Weights of a small GPT-style language model, trained from scratch on English Wikipedia.
Architecture: learned positions, no biases in attention or MLP, tied embeddings.
Training: a variant of SOAP for these matrices, 161M tokens, 4917 steps.
Each number is 128 + 24 x the weight over the matrix's rms, rounded and kept within 0 to 255. Layers, rows and columns count from 0.

# layer 4 MLP up, 896x224, rms 0.167, rows 300-419, columns 56-111
[[129 130 102 127 129 139 122 172 104 130 141 107  68 153 100 105 163 135 144 118 147 127 113 100 105 154 115 119 131 156 101 128 125 116 100 108 138 169 174 139 143 135 139 139 132 164 144 184 134 176 121 135 141 164 129 112]
 [132 119 116 171 142 135 117 116 109 176 152 126 115 111  88 142 125 119 115 142 129 107  72 191  86 116 111 132 108 153 136  95 161 113 109 127 171 127 133  84 154 112 129 141 128  83 129 126 118  99 113 118 120 138 143 129]
 [147  82  96 113 147  96 164 164 132  99 147 133 117  94 125 138 116  53 107 157 149 120 143 115 127 127 134 110 126 124 125 141 123 111 148 100 136 129 130 119 151 133  87 129 161 152  87 105 118 131 165  77 105 132 117 153]
 [153 126 135 135 115 119 160 138 126 169 132 124  96 118  96 160 131  92 122 101 136 159 141 104 155 161 141 126 116 159 136 161 111 167 109 158 187 141 146 119 147 111 146 125 149 138 106 143 107 117 137 106 109 141 105 121]
 [126 148 178 161 127 149 135 148 187 126  78 187 118 159 165 131 117 125 165 160 135 116 113 167 118 101 111 130  87 105 121  99 128 129 112 151 132 146 151 128 151 170 130 124 107 156 142  99 138 155 110 139 173 116  87 139]
 [140  94 104 131 159 150 138 133 112 162  94  95 161  87 108  95 145 117 182 139 166 166 106 108 147 152 101 136 112 132 119 108 105 137 132 107 109 156 189 115 167 132 136 129 127 145 137 152 133 120 154 161 141 118 137 137]
 [ 96 140 110 160 166 125 161 153 104 114 199 172 120 122  83  91  71  71 122 121 164 148 141 127 137  82 126 136 124 133 137 133 169 138 135 123 145 126  92 133 137 150 120  87 120 126 121 157 154 136 157 119 139 119  97 194]
 [113 152 101 134 175 152 162 147  61 113  66 117 123 109 180 141 158 113 158 148 116 120 128  76 114 132 103 101 134 145 130 129 108 142 144 116 161 136 163 105  70 127 116 142 164 116 156 115  93 130 146 111  91 117 134 128]
 [107 132 185 148 185 154 158  76 150 139 125 131 146 159 140 138 103 127  88 129 116 121 100 142 131 127 127 149 156 148 133 136  91 118  54 163  63 139 108 114 137 150 144 162 116 168 121 112 128 148 108 119 136 145 137 140]
 [137 145  91 127 129 164  70 128 163 111 111  95 118 152 120 119 156 130 151 134 174 141 124 144 184 106 134  96 101  95 110 153  78 114 159 136 133 105 110 130  93 122 104 154 172 115 115 166 119 125 143 131 145  99  92 155]
 [108 132 111 122 113 162 161 151 103  93 133 104 155 111  76 109 130 138 118 121 103 122 110 126 132 128 130 162 122 106 111 160 121 118 121 129 148 123 153 151 120 101 120 104 144 195 120 131 119 111 117  99 140 117 103 128]
 [117 136 135 149 122 108  90 138 130 109  94 165 125 115 118 190 155 104 113 125 132 191  73 119 142 118 155 120 160 113 156 152 144  90 111 153 139  97 147 101 101  91 156 144 104  87 136 122 118 126 131 178  98 116 148 100]
 [102 105 143 163 190 109 114 108 122 139 112 107 138 133 178 152 132 143 165 128 136 104 158 113 148 119  92 127 123 145 119 142  88 106 119  93 164 114 168 146 113 112 115 141 143 140 153  73 154 163 104 144 126 113 134 126]
 [122  84 129 153 113 117 175  87 153 132 132 156 131 132 144 166 143 116 151 178 137 120 114 155 103  98 161 133 132 161 147 138 115  93 105 160 139 118 168 120 127 135 134 136 116 148 135 141  92  71  92  99 124 115  63 132]
 [133 142 203 148 163 134 105 137 148 169 136 175 132 133 100 106 158 122  90 102  68 114 125 150 126 131 117 113 115 110 102 126 150 116 113 125 124 123 105 114 166 140 153 132 117 121 122 118  77 145 102  96 132 112 116 110]
 [100 132 138 106 157 103 120 104 103  89 114 115 104  78 106 136 102 108 128 159 104 134 153 110 146 100 120 115 127 123 138  83 143 140 152  84 126 134 133  91 116 113 143 111 125 147 154 159  75  82 140 160 125  98 158 125]
 [114 137 103 129 134 123 146 133 110 141 151  97 136 130 144 110 108 129  93 154 161 126 157 120 136  99  96 131 103 115 122 128 165  99 134  80  95 151 140 125 150 133 149 175  93 145 125 138 128 113  99 116 124 129 100 166]
 [128 126 132 144 147 147 134 114 170 140 108 165 127 155 140  95 118 121 167 136 164  90 132 125  99 158 141 110 134 107 130 112 114 131 117 189 134 168 101 140 153 115 130  78 100 152 131 141 177 118 102 157 117 132  95 154]
 [116 121 130 120 129  92  81 143 101 118 154 132 114 161 106 153 141 120 123 141 124 167 149 133 113 103 136 116 165 131 140  80 101 124 130 101 149 171 153 155  93 137 116 143 107 113 145 104  84 154 135  99 115 122 112 138]
 [ 91 134 125  97 161 145 138 109  97  97 108 166 142 122  97 111 128 115 171 100  96 192 145 100 167 133 130 118 111  94 130 103 116 127 135 114 133 194 121 126 135 113 149  98 142 133 119 135 165 104 177 164 136 135 156  89]
 [162 132 123  91 132 104 111 117 149 132 147 116 111 143  98 136 101 133 129 134 147 149 125 129 109 130 134 183  99 146 143 112 150 132 143 170  87 119 106 118  91 124 129 142 142 139 139 153 155 147  93 108 158  93 144 137]
 [ 51 126 178 135  97 142 158 145 103 135 128 120  89 144  96 126 151  68 152 132 124 106 164 137 169 158  93 125 134 128 130 159 135 104  72 101  85  83 151 123  83 136 154 104  99 135 103 130 127  97 105 113 115 111 104 111]
 [131 116 131 135 143  80 149 141 114 148 102 129 148 156 128 138 169 136 146 111 133 128 165 120 107 112 103 148 134 141 132 106 149 151  85  97 113  90 148 146 107 177 166 134 133 141 131 102 117 145 108  82 114 141 132 182]
 [131 132 168 136 152 129 102 134 154 161 116  92 110 143 158 170 121 127 148 128 117 169  94 129 121 154 165 118 136 122 152 158  92 166 118 132 109 137 113 141 115  83  95 110 135  94 139 111 105 117 134 120 115 129 135  86]
 [ 90 143 182 151 160 127 101 163 135  65 115 112  94 118 122 115 112 189 144 138 107 143  81 134 105 107 159 118 136 178 166 114 103 162 139 175  93 202 107 162 151 157 143 130 111 149 158 100 151  96 106 135 133 155 112  93]
 [109  77 162 127 119 105  94 135 119  55 114 139 112 153 144 166 121 161 140 113 166 180 103 155 179 142 120 150 131 115 126  81 104 115 110  78 146 110 120 131 126  93 147 129 192 120  78 171 138 156 109 117 124  90 154 132]
 [137 101 123 121 125 153 150  89 126 109 126 110 143 141 119 159 132 122 149 133 117 149 112 132 127 127 108 110 147 125  77 167 145 106 137 133 114 143 152  89 132 117  99 153 139 176 138 104 138  75 154 103 102 124  82 124]
 [127 143 159 170 123 142 138 130 173 143 127 153 131 137 144 123 135 126 133 131 153 150 141 123  97 112 105  90 140 117 134  80 107 169 133 127 136 141 105  94 135 140 130 115 141 150 164  97 118 118  90 115  99 109 113 159]
 [124 100 144 154 153  90 134 155 116 101 105 109 158  86 116 151 138 122 142 136 127 153 116 109 136 133 149 131 122  93 134 118 100 143 100 113 148 116 118 123 151 128 148 105 147 113 173 194 143 122  97 106  71  73 153 127]
 [153 123 154 104 168 107 118  92 125 141 128  78 134  99 163 168 153 102 157 153 140 130 146 159  66 129 109 145  97 114 150 115  99  95 155 145 161 131 170 143 129  92 148 122 162 161 119 140 145 120 109 133 113 135 100 101]
 [100 118 125 130 162 141  97 123 149 124 134 144 136 118 106 131  90 102 131 130 120 134 125 143 147 159  95 127 137  98 124 113 142 123 127 111 135 147 140  92 131 145 107 113 159 121 111 114 187 120 100  85  90 161 130 146]
 [120 112 123 148 136 140 129 127 114 149 142 107 124 166 146 108 131 123 135  96 111  92 138 147 113 147 102 103 126 126 137 117  80 139 127 139  95 112  99 127 123 150 103  95 100 130 113 141 105 128 106 123 131 139 148 131]
 [153 143 113  92 199 123 153 110 142  75 131  75 158 118 142 163 110 139 111 104 132  78 118 154 143 111  81 135 116 162 157 130 114 136 199 161 146 143 115 135 153  95 133 112 162 155 126 114 113 115 120  85 136 138 113 111]
 [126 152  83 138  90 156 112 153 119 132 111 174  96 104 110 151  66  68 133  87  89 118 130 131 150 129 100  89 132 126 124 138 112  81 153 168 143 111 165 151 155  84 176 114 103  89 109 120 153  97  84 153 120 123 161 136]
 [139  84 126 119 163 170 141 113 114 116  99 123 120 124  90 145 169 164 158 100 153 104 177 138 143 117 106 164 138 151 128 109 108 137 126  87 147 132 136 132 161 140 117 135 175 158 158  75 120 119 131 128 148 139 121 145]
 [154 194 145 128 160 131 131  97 167  98 133  86 115 121 125 164 157 126  94 178 175 107 103 122 170 147 134  93 139 151 109 100 140 130  87 119 158 144 118  83 113 103 129 109 106 150 133 166 144 117  90 122 109 144 142 159]
 [128 141 149 151 134 126 143  88 155  91 133  87 131 117 131 109 162 115  80 112 139 128 146 131  95 151  91 134 154 116 145 131 138 167 160 146 147 111 118 125 130  92 115 129 177 145 126 139 121 155 110  95 139 195 157 165]
 [ 76 111 161 120 137 128 130 147 169 137 161 152 125 103 198  91 125 101  99 173 163 121 152 124 128 136 135 145 115 128 130 121 114 123 169  71 130 153 103 145  84  50 122 135 133 180 125 120 162 125 130 126 127 129 116 147]
 [ 79 162 127 151 143 135 124 114 152 125 125 127 112  89 153 114 140 108 136 132 116 134 119 112 100 112 137 109 156 167 146 126 116 104 100 169 106 146 134  93  89 127 118  82 164 175 117 118 146 167  76 142 148 140 137 112]
 [149 147 122 165  76 129 158 147 139 137 113 170 104 140 129 137 111 126 131 171 169  98 126  79 174 130 116 136 130 165  97 129 164 132 117 106 116 166 133 140 145 136 108 118 162 110 160 143 129 100  71 152 163 128 154 126]
 [ 92 123 140 107 108 144 113 140 103 130 150 140 145 145 108 141 147 111 127 104 141 103  92  81 113 151 108 174 148 128 153 149 117 152  88 164 108  65 151 103 110 133 154 100 112 183 120 157 127 153 128 121 141 164 148 152]
 [113 152 117 144 142 134 103 140 169 159 120 143 130 134  88 121 121 137 132 113 147 128 156 129 126 102 129 142  99 163 106 153  75 155 161 152 124 138 168 135  90 195 114 105 138 127 117 177 107 164 155 111 103 126 109 118]
 [129 127 122 106 157 157 142 110 156 169 147 133 102 110 131  72 150 160 124 137 150 107 139 125 122 138 129 153 134 122 152 105 178 153 122 141  98 124 135 138 142 136 125 143 111 140 181 113 164  96 132 129 114 119 132  90]
 [112 122 116 148 104 144 181 146  96 125 109 122  58 129 130 153 129 113 118 116 141 169 115 151 114 140 126 115 113 149 103 140 123  88 118 141 147 133 136  68 157  59 137 146  87 141 105 128 100 142 140 111 113 133 138  85]
 [120 142 140 138 126 124 128  94 113 117 138  99 114 127 109 146 134 117 163 148 138 142 127 121 151 128  99 115 146 186 129 170 107 131 132 137 111  89  67 150 156 100 133 176 148 118  84  99 126 141 133 137 152 169 140 150]
 [133 153 102  93 133 132 166 144 126 171 113 129 144 131 146 155 116 128  83 117 124 154 118 163 135 121 135 133 159 149 107 135 120  97 158 133 107 139 164 138 131 114 111 116 142 128 132 132 129 140 134 112 109 114 146 114]
 [122 132 166 129 106 144 146 117 148 130 117  97 131 158 116 127 103 107 109 174 108 110 138  97 136 150 127 182 106 146 127 144 124 142 143  86 133 144 138 142 137 104  95 163  65 144 149 122 103 163 156 173 160 123 131 101]
 [134 131 100 104 146 116 132 134 102 129 115 136 149 137 100 144 125 101 123 106 155 134 161 174 127 135 112 105 108 119  96 168 127 168 120 164 117 120 126 151 197 155 130 116 114 185 133  88 158 139 128  92 104 135 128 157]
 [111 126  96 137 103 132 114 128  95 155 154 127 110  92 128 155 171 141 139 107 156 120 118 149 135 101 147 142 120 133 108 141 127 131 133 150 149 143 146 103 108 128 126 144 112 163 144 107 114 134 112 165 112  88  99 119]
 [187 151 181 153 107 129  94 117 154 123 113 138 136  99 104 142 134 112 133 161 103 119 125 114 118 103 154 171 156 132  90 135 129 102 129 158 183  96 115 100  99 127 110 117 103 171 102 138 116 160 132 138 144 131 136 175]
 [118 132 182 158 119 102 100 137 167 132 125 148 126 142 123 155 112 112 168 147 119 144 111 121 154 120 114 119 120 113 119 115 138 122 120  60 156 121 128  84 107 117 134 139 135 127 139 132 159 130 120 156 135 138 125  91]
 [135 115 114  98  87 134 147 122  75 183 117 160  87 176 136 174 138 130 167 112 104 130 130 111 175 130 101 108 161 115 123 121  74 138 104 119 130  92 121 113 132 106 146  57  92 129 173 110 120 150 155 136 133  77 132  91]
 [161 114 117 114  98 131 141 112 135 133 178  99 155 176 144 149 153 123 117 158 107 120 139 127 145  92 129 128 148 127 160 150  96 111 118 109 164  95 134 137 127 135 110 132 139 120 107  90 195 155 119 103 118 138 167 134]
 [152 142 128 122 164 123 163  98 142 143 141 151 122 151 127 162 140 120 165 100 158 143 144  99 108 122 136 116 130 128 152 115  95 154  83 139  81 108  92  75 133 189 166  89 158 141 104 182 155 128 155 133  85 105 150 146]
 [116 106 120 154 177 115 133  72 131  93 153 130 114 110 132 158 171 111 143 150 143  94 117 128 148 119 120 152 133 147 111 193 104 136 134  98 142 156 112 115 126 150 171 115  77 135 147 118 102 145 156  96 124 107 105 150]
 [130 133 120 156  89 114 101  95 130 164  58 153 122 189 124 168  92 135 120 114 130 144 127 108 159 155 154 109 143 121 122 186 114 140 147 124  55 130 152 137 115  91 130  83 109 128  94 158 159 159 135 131  91 145 139 148]
 [138 166 136 153 118  82 169 109 182 118 133 112  98 113 138 134 115 138 114 166 142 107 137 110 114 129 126 121 143  99 121 136 109 110 119  88 111 139  93 131 181 129 117 131 129 126 126 111 155  97 119 129 148 155  88 163]
 [ 91 138 168 140 112  87 172 128 116 192 126 152 106 109 102 144 136  62 145 113 113 165 112 138 150 117 116 139 121 168 141 152  83 160 127 125  99  85 118 112 133 127 113 131 166 162 114  96 163 127 121 140 138 137 142  96]
 [101 111 130 138 127 144 116 154 108 125 133 116 101 134 158 138 135 131 119 101 119  92 121 103 120 111 114  70  99 136 157 136 118 104 143 114 105 146 140 136 104 125 152 119 169 158  98 147 129  93 148 158  93 129 134 165]
 [107 117 142 135 102 142  96 142 151 109 172  91 115 122 163 104 116 138 129 157 118 142 154 159 106 191 103 148 135 109 173 133 140 148 144  94 128 179 116 139 140 104 135 131  89 145  95 151 140  98 128 146 127 171  87 117]
 [119 112 144 119 129 121 155  94 156 131  93 129 126 136 109 134 160 159  79  97 136 143 129 162 154 144 116 104 165 137 148 127 123 140 124 104 147 142 124 152  77 123 143 107 132 100 143  71 130  96 145 121 118 189 192 147]
 [140 107 111 117 102 150 142  82  84 130 152 115 136 129  93 126 100 100 112 115 160 125  83 120 144 172 134 153 127  95 136 108 104 116 144 183  89  77 118 103 109 110 106 165 135 120 146 141 135 120 156 133 121 163 139 110]
 [108 122  98 155 183 134  86 116 118 118 105 168 109 140 143 142 143 145 131 109 118 141 130 133 102 184 121 127 148 128 144 100 103 148 124 168 133 149 103  80 150 124 155 140 151 135 143 109 131 133 153  77 140  57 147  97]
 [168 117 101 113 124 105 141 150 128 115  93  95 122 119 158 152 169 157 133 113 166 143 141 119 108 105 125  98 113 122 171 105 131 113 123 139 118 136  87  96 153 148 138 169 109 144 101 125 103 138 147 119 122 104 143 136]
 [127 120 126 158  85 107 125 163 125 135 141 132  95 126 152 115 168 136 142 120 155 130 111 139  95 168 133  83 147 145 166  91 103 133 128 179 106 125 127 112 108  96  98 122 149 135 135  98 121 164 190 143 120 178 160 153]
 [112 108 145 103 180 127 100  68 189  99 127 128 124 114 111  93 173 146 101 125 151 143 119 118 148 153 172 115  88 125 132 160 122 118 122 151 143 112 119 134 101  94 107 148 182 101 134 129  92 159 118 135  94 130 155 171]
 [101 119 150 144 147 121 117  86 140 135 117 122 140 133 173 128 166  98 117 173  82 120 102 141 102 138  80 137 164 146  91 109 166 104 120 164  91 121 177  95 109  86 136 114 132 113 160 155 160 143 138 107 113 125  99 126]
 [104  87 109 111 146 142 132 107 130 113 161 144 148 152 136 171 136 127 113 126 120 170  91 124 128 118 129 133 119 106 137 108 104 131 137 108 183 127 175 105 126  90 156 137 114  80 150 147 126 125  86 118 165 125 122 151]
 [125  71 136 150 130 141 118 117  82 154 100 110  86 129 102  90 114 141 160 192 108 137 139 124 138 124  98 139 166 101 126 156 118 103 109 132 109 116 132 136 112 112 121  95 152 131 128 107 105 147 129 121 135  86 144 128]
 [139 129 146 167 129 138 135 123  93 165 160 124 137 119 162 101  95 153 109 118 111 175 142 110 143 119 111 147 123 124 132 124 150 145 134 134  85 106 164 160  87 112 149  93 146 133 101  81 119 126 168  96 151 135 158 157]
 [146 114 103 124 141 108 164 152 167 107 116 124 106 142  99  84 111 132 122 133 149 114 141 156 112 121  99 136 118 120 115  90 161 116 158 170 148 146 124 148  99 168  99 104 129 109 153 151 142 142 139 127 105 122 128 163]
 [128 143 107 154 143 130 123 193 110 187 160 169 145 133 143 130  97 165 130 131 126 150 115 102 128 114 123  89 104 141  92 130 123  87 155 157  89 149  92 163 146 133 133 154 163 105 139 145 144 117 121 128  90 145 131 165]
 [129 127 120 120 115  89 125  76 154 109  83 151 147 127 132 156 122 104 152 149  69 132 132 108 132 153 109  91 128 152 128 151 161 128 130 147 135 174  92 134 155 130 135 142 150 145 140 135 107 160 146 138 155  94 145 138]
 [113 125 147 119 115 112 117 137 109 129  93 133 119 141 158 137 134 129 173 142 136 129 152 153  85 123 135 124 156 165 132 121 156 132 167 158 107 147 142 129 131 110 179 115 136 154 122 142 145  90 133 101 125 134 150 115]
 [140 152 132 126 104 172 157 120 124 117 114 107  93 108 126 129 154 122 134 126 172 101  97 138 131 117 123 160 160  92 122 171 122 129 122 199 124 103 151 102 159  83 132  86 115 107 112  86 150 101 160 109 107 134  93 154]
 [125 112 130 118 155  95 131 117 121 146 127  76 148 111 102 113 143 128 132  96 163 116 203 148 134 119 140 100 141 131 145 130 141 134 142 107 131 118  83 106 126 130 146 136  74 151 105 148 132 110 117 144 139 103 128 122]
 [106 115 111 139 167 151 130 108 118 121 153 122 121 161 123 134 151 125 109 142 137 109 138 124 155 100 150 124 142 144 129 144 118  96  74 121 171 170  74 140 132 133 138 138 124 146 127 106 113 209 164 121 131 120 126 147]
 [171 125 115 137 113 107  98 123 145 159 149 104 122 162 126 100  97 156 135 144 112 119 107 153 132 127 140 123 139 113 138 137 191  86 139 166 146 122 124  82 135 118 116 111 109 108 153 150  87 107 169 136  96 142  65 169]
 [116 135 102 127 155 138 137 145 120 125 184 150 166 177 140 155  97  86 135 148 123 125 152 104 125  77 142 148 123 168 148  76  89 108 163 147 135 110  81 115 121 131 137 113 145 134 139 118 157 122 150 129 124 124 128 164]
 [ 89 135 108 139 116 136 108 100 147 105 107 147 139 140 108  64  75  89  90 104 102 125 137 106 135 112 117 128 172 142 173 138 142 165 120 132 135 169 123 170 163 121 138 150 127 116 149  76  78 144 118  93 125  81 109 113]
 [159 122 144 179 100  84 140 101 129 136 134 143 125 131  95 159 134 117 147 138 136 110 171  92 119 157 115 122 153  92 103  95 155 110 100 149 122 123 114 113 111 134 112 147 155 126 116 132 134 132 121 112 165  92 105 157]
 [145 134 130 101 142 131 135 155 106 157 121 126 107 147 113 119 134 112 124 152 141 106 123 103 125 118 120  98 140 125 127 145  71  94 139 139 123  95 160 115 128 139 110 123 113 103  97 129 111  96 131 108 134 131 130 112]
 [151 132 135 104 134 141 130 142 125 150 116 130 169 106 134 117 145 147 151 150 158 114 113  93 137 141 103 137 132 129 121 133 142 143 134 129 122 118 143 126 147 107 134 109 127 150 103 150 140 152  94 145 155 135 130 136]
 [130 130 173  99 157 100 149  99 150 147 122 109 126  96 127 137 126 146 108 110 129 147 170 136  96 131 134 123 155 134 141 139  89 139  94 134 119 132  88 135 125 133 129 125 125 157 150 114 134 163 116 107 113 119  64 150]
 [154 133 137 156 166 128 140 124 102 131 124 130 144 133 109 135  98 130 186 151 149 113 137 121 113 148 159 113 159 151 140  94 147 127 154 152 132 119 135 118 118 119 121 152 126 127 163 104 154 138 116 145 144 184 174 122]
 [130 120 107 190 121  80 146 138 122 103 137 145 118 113 125 129 153 117 147 165 137 104  53 139 105 123 148 121 145 137 148 139 116  98 146 108 148 129 138 163 114 135 140 115 120 117 152 124 143 161 125 141  85 109 135 135]
 [124  90 153 124 140  74 155 124 104 120 149 122 114 100  82 105 124 174 162  91 116 120  88 145  84 128  94 111 117 134  80 164 111 112 101 122 129 155 132 159 172 101 117 155 188 163 135 116 127  86 148 156 162 122 131 142]
 [150 140 133 117  92 139 150 110 118 157 123 113 122 163 100 127 142 116 149 133 136 131 149 141 122 144 123 136 143 142  87 134 123 130 135 190 132  94 135 128 132 159  89 124 148 152 156 155 107 113 133 158 130 137 109 175]
 [ 99 110 164 140 147 147 151 119 132 128 121 133 126 133 112 133  90 176 119 127 133 117 122 135 153 103 123 114 145  88 135 111 129 181 132 133 145 145 142 142 128  86 155 137 166 154 164 141 112 128 124 161  86 124 100 178]
 [153 124 127 122 126 140 120 156 132 130 124 131 153 101 128 123 152 137 113 137 119 141  99 141 127 155 152 115 141 140 137  96 115 155 143 107 117 116 124 148 136 130 121 136 120 133 160 131 161 145 122 126 119 145 144 136]
 [116 146 115 137 127 204 120 115 149 119 113 102 122 150 104 108 130 111 115 127 108 134  92 109 104 114 125 157 185 116 138 133 126 140 138 137 106 113 162 116  86 156 140 125 121 102 138 133 119 119 125  82  97 140 163 136]
 [145 101 163 154 108  92 119 161 150  96 160 126 121 126 115  95  90 136 150 140 164 121 152 140 112 133 113 148 149  70 173 138 130 142 109  63 114 126 145 126 118 129 152 131 113 130 180 102 157 146 175 112 133  86  95 120]
 [104 124 149 132 133 145 132 137 180 111 153 145 138 148 103  39 101 138 134 127 143 152 120 123 139 116 111  84 151 158 104 153 139 192 144 116 123 113 146 162 119 148 110 110 123 135 121  97  91 129 179 125 164 131 103 117]
 [177 121 161 161  80 162 140  88  95 124 104 143 142 149 157  91 165  99 130 133 152 133  72 129 137 151  88 134 143 162 140 125 117 146 137 113 150 119 163  84 123 106 140 113 146 136 139 165 127 197 125 158 130 144 147 135]
 [118 110 182  89 128 163 140 136 122 142 146 162 123 156 121  93 146 119 149 103 133 131 114 120 116 109 137  74 133 121 128 162 126  87 130 112 153 133 129 138 156  80 118 141 142 128  83 118 167 148 102 107 126 125 118 140]
 [104 134 112 214 132 133  91 124 144 173 145 114 134 135 139 117  79 127 137  99 125 118 139 102 137 114 142  89 121 128 138 161 120 110 169  95  60 133 153 158 112 132  89 153 140  98 198  92 134 114 118 118 102 140  90 129]
 [160 123 108 156  97 101 133 177 152 108 163 117  89  92  89 147 161 129 106 142 126 119 106 104 105 123  93 187 119 129 122 162 101 153 138 122 150  92 106 126 115 143 159 142 134 129 111 123 140  95 112 124 117  95 158 125]
 [125 154 109 162  92 121 160 128 111  96 134 147 109 133 162 113 117 150 113 115 142 176 152 133 132 138 156 120 127 120 176 112 113 146 155  94 115 126 155 146 151 126 136 157 120 175  97 116 132 109 139 144 158 143 110 115]
 [128 127 153 159 132  77 173 136 117 107 127 107 136 145 146 120 128 102 117 137 159  98 205 105 152 137 126  92 163 122 124  90  81 136 126  94 128 133 106 149 137 169 139  78 110 127 139 165 122 115 161  97 150 121 176 143]
 [214 117 129 113 157 110 178 102 110 125 100 161 137 162 150 191  96  98 159 164 144 140 109 135 101 135 154 127 139 153 122 116 138 143 138 141 109 158 108 129 142 113 132 134 123 100 150  81 156 102 100 132 113 145 123 101]
 [124 113  90 149 163 152 163  95 107 128 188  77 113 120 129 151 145 114 141 102 130  81 148 166 121  97  86 114 132 170 139 132 137 158 133 133  97 173 125 174 147 144  95 112  97 137 120 135 139  95 120  82 108 139  79  99]
 [120 143 144 116 127 146 149 125  87 142 147 155 123 136 144  97 156 129 124 127 108 122 162 142 139 169 101 108  91 168 130 100  94 125 128 173 110 139 180 147 122 111 147 107 167 117 122 126 136 160 118 179 139 135  97 154]
 [137 144 174 170 107 101  73 140 121 101  97 127 139 109 128 167  94 168 132 125 174 116 154 109  89 147 117  76 197 159  95 164 108 117 127 129 136 118 142  96 135 108  96 111 150 130 120 135 145 113 106 105  92 128 157 134]
 [104 134 116 121 133 121 129 109 145  85 148 139 113 103 152 126 107  78 160 186 101 156  83 151 117  91 118 147 141 136 127 133 144 203 123 187 132 114  97 133 126 141 137 110 153  78 198 153 146 117 152  81 122 157 116 116]
 [129 138 132  94 143 144  90 128 103 129 127 148 145 161 131 115 149 114  87 204 151 148 140  88 124 110  98 155 105  91 121 126 113 105 161 140 129 104 131 123 105 140 100  70 131 144 111 125 162 124 165 150 133 116 150 148]
 [135  93 139 140 131 149 157 114  98 135 128 183 134 181 128  87 113 103 125 125 106  97 135  86 104 113  85 135 145 130 118 120 168 165 118  97 162 163 166  95 129  89 133  78 152 144 137 173 122 109 147 163 132 100  94 147]
 [164 142 120 135 108 126 116  89  89 145 158 162 141 103 166 138 129 129 155 146 151 107 111 197 181 117 106 136 120  89 123 124 161 150 128 110 186  78 152 115 144 116 137  85  77 123 119 131 118  52 133 144 105 146 136 165]
 [108  93 151 109  99 142 118 140 167  93 129 111 119 121 127 113 133  95  89 116 143 126 108 110 107 147 118 112 141 158 147 163 114 147 134 118 170 134 131  99  77 113 112  98 188 145 152 105  96 186 109 190 124 102 168 129]
 [129 155 103 133 103 128 114 153 134  90  94 118  93 123  99 170 161 153 150 120 170 165 154 134  85 136 135 144 123 108 123  93 121 143 151  95 106 135 147 113 135 151 143 119 161  89 104 158 120 131 159 124 171 133 126 155]
 [181 110 106 126 170 130  73 117 144  98 166 142 110 119 140 101 131  86 100 130 144 106  83 165 117 104 135 153 121 123 122 115 116 150 150 130 174 172 149 152 115 112 130 154 114 123 161 121 157 147 112 142 127 123 168  89]
 [158 111 164 161 152 115 124 110 122 136 138 100 138 103 112 134 107 122 115 142 138 171 122 137 142 143 101 105 149 168 130 138  92 118 164 116 133 107  95 145 107 124 150 105  94 131 133 125  98 162 108 151 167 122 133 111]
 [107  94 101 105 164  94 126 176 143 131 132  95  87 142 136 128 114 121 121 137 149 164 147 121 157 146 124 114  77 133  87 128  90 149 123 121 166 134 131 112 148 155 120  87 168  89 116 113 132 135  86 149 115 107 154 130]
 [146 148 125 114 130 139  95 153 150 104 145 133 113 185 142 118 123 146 122 146 128 123 111 125 113  91 118 149 121 142 144 114 150 143 154 123 162 125 110 157 114 137 145 162 137 119 128 126 128 100 135 138  97 144 179 120]
 [146 127 119 138 115 141 111 120 132  86 187  87 136 119 116 119 117 107 133 148 143 142 108 143 125 131 139 122 122 122 167 199 150 149 116 144 133 121 117 123 112 124 146 118 138 143 132 153  95 130 103  99 141 118 115 130]
 [121 149 115 159 131 133  55 117 118 134 134 128 141 103 154 127 129 100  98 171 108 111 126 136  93 181  83 133 101 149 109 121 112 148 137 123 154 128 163 119  94 146 157 125 120 101 122 109 143 139 142 133 130 145 153 130]
 [159 140 123 139 136 151 113 150 114 119 128 113 106  98 110 112 119 173 160 168 105 143 104 121 125 172 101 138 115 128 152 152 130 108 144  81 129 123 139 118 107 151 172 112 138 166 134 129 139 124 143 121 141 116 119  94]
 [137 110 110 149 162 136 120 112 133 172 132 140 106 142 146 104  80  82  89 114 141 120 106 101 138 111 144 140 132  96 125 124 156 148  81  98 169  83 197 110 128 173 107 123 123  97 182 185 126 120 110 113  94 117 132 117]
 [108 143  80 126 141 142 130 114 150 103 128 155  79 110 127 103 132 174 119 139 106  97 117 119  97 150 131 100 117 147 119 147 136 131 114 133  98 138  65 138 204 155 127 115 113 164 138 134 154 108 152 131 108 154 143 114]
 [134 115 143 141 151 171 138 130 130  76 120 127  95 157 160 104 126 150 118 172 113 143 145 130 115  85 103 174 140 124 116 158 142 123 111 133 102  92 116 114 149 160 112 137 135 123 143 128 101 111 134  87 134 175  95  99]
 [141 111 138 146 151 138 138 148 132 119 106  91 114 114  78 176  90 125 111  95  93 132 122 150 105 120 177 104 153 136 129 143 116 127 138 155 129 115 173  86  98 120 117  65  79 135 178 136 109 106  85 111 146 141 139 145]]